Weights of a small transformer language model: rotary positions, untied embeddings.
Each number is 128 + 32 x the weight over the matrix's rms, rounded and kept within 0 to 255. Layers, rows and columns count from 0. Numbers have three digits each.

# down: layer 5 MLP down (transposed), 2560x640, rms 0.0606, rows 1987-2033, columns 64-127
# up: layer 5 MLP up, 2560x640, rms 0.0781, rows 1988-2033, columns 64-127
down1987:087146185139163099144149111107102106142046125188098091038128094133126092159151101061153140123127110136148108154155089125160129187111125135091073122135155145164140166140117160111138155075154143
up1988:102124089111144112110145136183104143134159108141095122087124175168081052143151163139166091194134101120118117137085066117169079111075150120138133072139130105144156085131108112128091118160065026
down1988:114122220121071136189095121079191091128109129062084137158102088115159167093155084098111174033143115106180156153166195137117160137161102163111083161118154168121134172088202141165152107166197243
up1989:124127121098141107158144108092178121108157103098090140123146131211110090136044136156149124153198114110132055130126162131097144143146169097165119127128128165191121083153119116090144132171160119
down1989:190100121157084109133110124126101132144146170076101098166118081081103092191132158158108114116108162133216115112183137128123127106140082126117132097124152110125123085132128119098126186130096177
up1990:175141152141041106157094129160087081078100101091162156140163141162138101077167091232191123151135111179132135121137125154118146103144191118092126145109115096152064121092160117130154067103068104
down1990:118114100151093163114153130139101101140123178096137095094095058069088150160087160162155150158121095136163123111121129127125138093174165127099189105127189134115148146136107141146189156152112100
up1991:122136129078135154153117101126111125086142153144109100142146146126178141157107153169150127145131096124138085058145091104163119128048216074148091124136154171143110079150121091096100145158077129
down1991:118137128077129061140175109087157103129129123159090137108126125168179152168092136088196087160120134155106140103138180097081060134149157172093157086091166072160112128145129103155156187119141133
up1992:133132142147152102144196116142099095132119138167070165121181174134137128155097105166124144143114175148120158089092093118094137067150147107085085134136131166132173047100163069188140126085077151
down1992:110139173143141104130122087136137117155140110127104164146160150064170140112167204124037156163076142124181114172207097108159129174096062159096165111165135136148126091174086130245159133115160113
up1993:122130149144144102127147094138114167185135163153110138149104078115183102109148070157168136075065138119127086139089143112138134167123077115144149106096142148149131085118099163134114105062120090
down1993:114107097110145102118123177130084085051156137130157108186200170118111105114129170119101106133132093160158117150113165123135096095120180171176104150102094159085146096193113139151149144143115080
up1994:073132118147136153136182062131114107120075122131142089146186112150096165066061158138131072090121140133125113125035109189154119101144131073125074148107118157105093106116112089115074103127124098
down1994:076111116148183121088122088159177067146081161116065121143132118121153075145099098145100119074084170131129086138134151135114124128128174100153153141111151151093150090120176073147132181113105095
up1995:117193146105096115092142074104085114124072197121087145116151068120123150138105124147099131106171142173156125149093155122104124109127113178121115113183159139157147125156081134146127164128145119
down1995:069127118166129141123136095086090190106154141087163132103116145118114183097137144182105078123155123194152150137127136159188121130149171121119132116120156107095093096173132039121170126141083132
up1996:061116130169096136107133114081145138132110103173083122125148120097198069131124124164152115155191114156148145124147134211079140109124096147125084099152147139122096094093143091137158138162087111
down1996:186130132132131078120086105063119143127084181140150172138105124092149106113159120127155100141087073098146176094188131165141122068152148057138169122123136114106128080099102139156153151171149114
up1997:113135129079126097093125145155125144090135082119045136197136075151165142093023169124100190137084081105204109120079179149112087122166106104086166142120174071139094116146136121160115087187114147
down1997:140160154156141109116128092142097119148153030098048129117110121140106150171098112155067136046084118122177141116145101093103128118158088115071112117091114147139047114104183204097091147116203214
up1998:137130122139169084129111129054162120157121105158161129138106131097050119121162095127205141169160071118122169116146106129092125210029103109175155108141120164148131111137118162038138120059150134
down1998:129109134178090119135169141109134087163163098077131139136074122142151185157089137173145163098093123167126071140063160091131105092094139172140126106147190115128152117114086049086173081088128125
up1999:124115171089162095116104111103154128164131140160179140201100103129129102105167170181156130095106140144126089116146058110162155148087160142135078115127131182150063073109148109142151134182117124
down1999:164146145117104075115125138133143131171148116154083105129124132130148106171097106129132080074092115127099176127119073108071147142051130117122157097093109109159151138146133097124089132161089137
up2000:147183112187084144170080074123083098129131110061071061176128148168167090161157127103116162074108149170118109113098142134103117101072149145118142120159128092125128102136135137137119068181131141
down2000:094135105172138113109170159143126167166108121111092154134192095125119178102119107167105152083131104047134130134161124133124074101105148116107108108124138175137106116124128091166126095102141176
up2001:129138077160107123152070140178149134137124148083126150103156181170165100116135147160154134157150138077144085201120098118117133160088094137167105144116139121130139082141204106140082150127143090
down2001:146135070155135120132153110168100105132105083127124122149114174085129171102102131069129122122126159097194144116143140110036120146159156091132100234124115124144129076125115062091135133151180113
up2002:124135120116116124149095133122147152090082127101137137142063161144104169161118142168130159095106132094101080084107124072097128111128114095127122144118127082091163127144151145146138171099134095
down2002:095145122161141135096142133132108079102099144107130094098107125140132186146168176167159144134135111141105109126127130139147117144109108081118129151099171124154117128146144128165129112126130106
up2003:125104086097167129127210208118141122117099156124120130121179157120144112135094166129092146115141172127133180142151137161159153198147082109160138091142083147117098129083102131122138125154129168
down2003:123119117170097127127114111138119127095101106166082081157101125120162129164117125087126085131126118133115125145152153115123075074129152166110111159162147118096121155136133108176161219099121140
up2004:140090133130112143124113140071160193164161086103109142110112180108142163111111125102182121149144101180097133047181193150074098080099104152189112129126167120095127147114126105128141121178136082
down2004:122113141135100114143168152152147057133099161100158153161103133188109150160151146143055099166196097146137080153184131131112124086164060098127156154125101228170144141105148094047162171178178116
up2005:114149133150076104161142097115146121069080116100094100074096136152142110090171061129168136110124134117162123118097154133078147116109172104112083123120193131117129108142117121123178109166152103
down2005:175140177154113139132113150111112095151077130130122101070172127081081116156174167067110182121131096168138129132088121079115132134126128152082133112111097145109088178122099165142156140152056151
up2006:144115114089101145045115200075153100105099093205165142091134181119155122073110148142158150078117153086177137146082178102113171080137095089090100142105123137088089141096125121169148116077172135
down2006:148102130147142142090138171145140166152133114164159093174073155154073119159102101109092111097061175064193121112150090111132135124119087104100142096073068141107143143123107116130153119142104163
up2007:121118128106118172107140076126145123136157137193134115110076152129128115127132158108138161091126167139065065095157159086083110121117136177141121169137180110176109107141073174159132156126132074
down2007:177144077146110088115147107100174118135103097119117167169078080102165134135161153155123142121127211170157143129105128087104121107094119181088132092195128083123122146162127154117210116207116140
up2008:098098077078105139167126119082148102111172133124139178134130147158106098108162131135104089145127149141112094134154128135150145093141121097130084126125089145164121085150146178098149119094082122
down2008:156127139130151147151117132159105159084129122118095173129131072179103139094126146107139104135109125086101162160117160153158145098065188160157100136151113171138099110149105120147133130148139073
up2009:098070148160144115091132127157135105116084146109137100141122161097148186116120104192126167153115094169122137120152125132141157100093128065095124138120079143128158116080170129138122127162100153
down2009:165101093158119121121177087161111117178127089161138090129136112169092133127171075078124162154127131074168101114122118153161111133140095101129150075128159148109131106103132128097166136126089105
up2010:107114095138140133149123137175140119120075143054123129096112124102154152122124115138176078085135113151127087091090111157103103045077118078145143100128141132132170115094204134126110120067094120
down2010:094148137131063145138062136106084135136173103194139151146144117137137119130185146075117115124122152127172083132143116128146074094128164117143123159108126132130179179140092074170170132134115089
up2011:073215118091192180165164066107074156162157135111026136129112108110103127146166104117153135157098089051127122166074096140171124181107090163166137120135114113176154167140125109090156157105159158
down2011:139097145093123128131120143133103172172143210074083106149161142140128120138119130130168068167135208115172137136149136086110096048108152162171113145073119118112158131055103091144111082151102061
up2012:085126115131181088175168103129193152162117151183169154088128124137133132088082125169177110098197171096085111104147126129125088148147102134121096065133125119114104136102178160142086106177111150
down2012:128155169158094123127143090159138088126113136146127077096129137173178154150120097113133088116135102119233155149068166090124185092122140093068109207132115126117113145167102108130174106111110079
up2013:143082111158106104122110106107129112169103111155151083107122147167118102155087136151131108131123115146165118105127109137135139132114133126084116114140107101102116087133193175152148138096118083
down2013:158187177153090147164141149125142171183163114121132161138168131073110175131100120080141116148123134106113106147101109128119120164139092115157161188130152118123116155129152126045140177129141071
up2014:083144135087088115096146078134124193053101104141144102181168145178146186120120155117095159153131163131126091002082116097149131136147088116150122096125069077127089149137130045095133152058108132
down2014:088136154102124140125102095158093112121120162134165150125115152101132100138132159076110130154128112145158112057194080130157158136077096149113153120129148167143106079145087151122126164093163155
up2015:166180109077163100112157128097132180110072190103142187132069174148166122160117134170148065098164157168125111118101110116132093068185091125138134176180183106168124175069160160085162098157095122
down2015:154178145130148111151111167097071147109129114089168136084152111077172119149127113134183154108136072080113097155151164080183100159154077151119112122109094090129017125127147144144163133077171150
up2016:163113169142165126142139096132141180126098122124077107136092101102197216072077044141142165059077117106118149134123185130156115079063089110044160135080123109118170149132153107099136132147152124
down2016:140165083141180151151040099167144122186108130147103104106142158151164087104176141144149081154105079109159105134100198158126161087063082092096084136115149150154124143094135106143134118128177109
up2017:113131127171137109117153116196157137130058178090165193108170112135110108117125133149159146097152126170102136132083091158164167133132109135128143177145154118159134141116148117129102123156123135
down2017:171091146189136120135176111101088153121086163089140137130117096125057090079105145112132147105121133158083100100106077124134125094135161193120122172094104164210181129146151137121153113095168132
up2018:144133096121084153190113126166157168129108080107198082152125099076103126169111110103134148118082119107130129184155157132163112112119143243109158129095100124122140137146105110103115086115147097
down2018:190113123175176086196110187138128176076164169147173114119079136136108103061000101156063188157123173113113079174211140116102141061048119159086108122058100137198149145145085114081190158168142086
up2019:134086109179077165172154155107129101091160128050118117157141138181142155090121124139106086078177040071140071130072116129118177144104137103164092129140210099120110140142140167111119158164081133
down2019:129158145144109089102170137169129113053166141147119111152129119092184144104109150091110171200129168137109136112153147139131133108051098100094092139168160136112183101103119079121113112154121097
up2020:124149120134069115137121143136098115108110136161109110090134114116135063154195112089160122083103133162131117157131102094139136107117145130156135132150166131154120146132109111115157160084158095
down2020:108084077171074095136083097121120144229133235131159150113195042070117151093169120086131102153088131155113106133118106085165158132160168154117141178142168121103188059154074140138151161093137150
up2021:117145118142161105103134145147089131132130124156103141148136106116133137134113147119088107116085103155163134124124065110121124087110153080122122156179144112153110126080146121114112146097117158
down2021:141091158106092122141091107136108114161125134068109155126101119140181119053146115133102126114129147147106127122094116136153136168125162116137142086121101141131150185121151133135136147124143155
up2022:081160138162120148138145183183127129147093141109093127138172124160145122079150133123149134102127157082089149071110120095083127136132102163130126146119128153087184158127135176127116118132116115
down2022:136154078101113074203103157050157082144160063140195131109099132168068133134186132141097080139172063119104093167125081130100150124176138153119086153171144138094117099118105119126149163109063084
up2023:092095091085167053156171139158161104077178187129104172146092165144085099131082066148137138112084178121171135140100140133097092144103072092109150123111096113117185115087156143106075084099150146
down2023:093130161133107082158237177110136129112122119120143130072146125070082123101122106164188141124101101164092114159150117063136083140093119093099117152057131136164098080119165102184132132128118120
up2024:156185108161095094180210178155093147108101181088134086157126117168127145094165118115129179133127159147137153121115182098084136068148152037142154165120103135141070124153078125115115054186169104
down2024:152136061142108175156088070156090166110116102107084177131156086153115174152204093159119129190126135077123089090096099139116104155070092107112114108106115068076082155111054150065114177078141131
up2025:132124143124098140102103121116116178133147137124096093129138084137139088168137134116090120115145148153116175121062176154136128122106101151149125054126147101115149118094147113142143101147136110
down2025:125087116080157135117187156136108148131124122153161125151136108117108147057157083154148105110076109072096138093110035147143139150221148115112115172168110195145130168118117111159133144151116123
up2026:168141088148155130132149000098113105174077079146086140169159154199080184121075166104063073143089136211080156108086088120130095158114149079093123150122132185087137057146117108180083145135158081
down2026:143168131125195189153176090099112138176132139150115087137134104149170075171125085120113108133168104147146119129134094138135068131159151123117157125139064144115101126100112070089106189140094163
up2027:149102152031137103110167129141100082122156154111133158108138106124173148141157153104121198124127087119169137088110054139115050174141202072141082141099113118191098125071137113121140131113084126
down2027:132140085133154138166065114113152129072091186086122114175077179128138129094171108169117126167066149150067126114129101073169178164124219123156129158086068154133125074182120139137135147115109161
up2028:123092154119191178144123113147136185138115158129109213090144150149097106126149098107124134146133100097055072107165110134101144125079123132119143116165209136145139171147111107152133162106154109
down2028:125084134166155097140186140091139140110143186149119144088139124129122084060146151117124134122131112092075115176180102178115166130109127092146194164167141132089086131114186140140113170045085104
up2029:143095140140104127117128155104128159147072147133094145134066130177120078149071114143119140151121088137164076128092146076154134080120152142132115157162106108179144170146123147088139139131148151
down2029:130154120148121171140121151144111140140119134132153117165140114136101112123180155128132112139141170129134062072100120132142150105117156111124107133127170111111177133170131144119117113177170073
up2030:137119117089089109100091118131044111085148155116146119066161157151172118195142100094194130158137196101097073131141116142184064105146111130169108105146138145167126148043217192112120079121126081
down2030:138077151144152138180110162086130110140190138175172146144096084123141073167197126125160060148140152140125114102121141206103129148100112169134096147104153149120141115152128133122094138098187129
up2031:119141171081158078122087149160146148127170166140130092089129125107051100121100150115111165104171161147095123086119146092170137112106135126133129099198083158156128139054252101149065095169113120
down2031:139117076149057134114120134110121061079127156133135144140143132108100130090169131145119066055133130102136097163087171125105117102147134162103102129082149130121116075124155091097125181110057138
up2032:139127116136192095137170111101157153171129103145132167166125125166073140087109108101051089113126145159105113099131108096116127145082137129140130146117118105149166112100154132143163121112090136
down2032:144107113123145161111173135125105126192128150094084148125118119109118095102129090137056110183153038106134148016138100120150160137122062135197117035097124128121133117112112117182114152161134181
up2033:134105091136123128108133097154157147136097164109146093094116084165127086153086148129140084134122164120114132149133132096148152082123168180117074168126136132102178121159167151066133095122149115
down2033:114073088121164121138079140144134139119165133093153065164091112139147130108110134158078141161143122136108122137134134200148102174113133129162168082096185164113118105148134095142078123096127148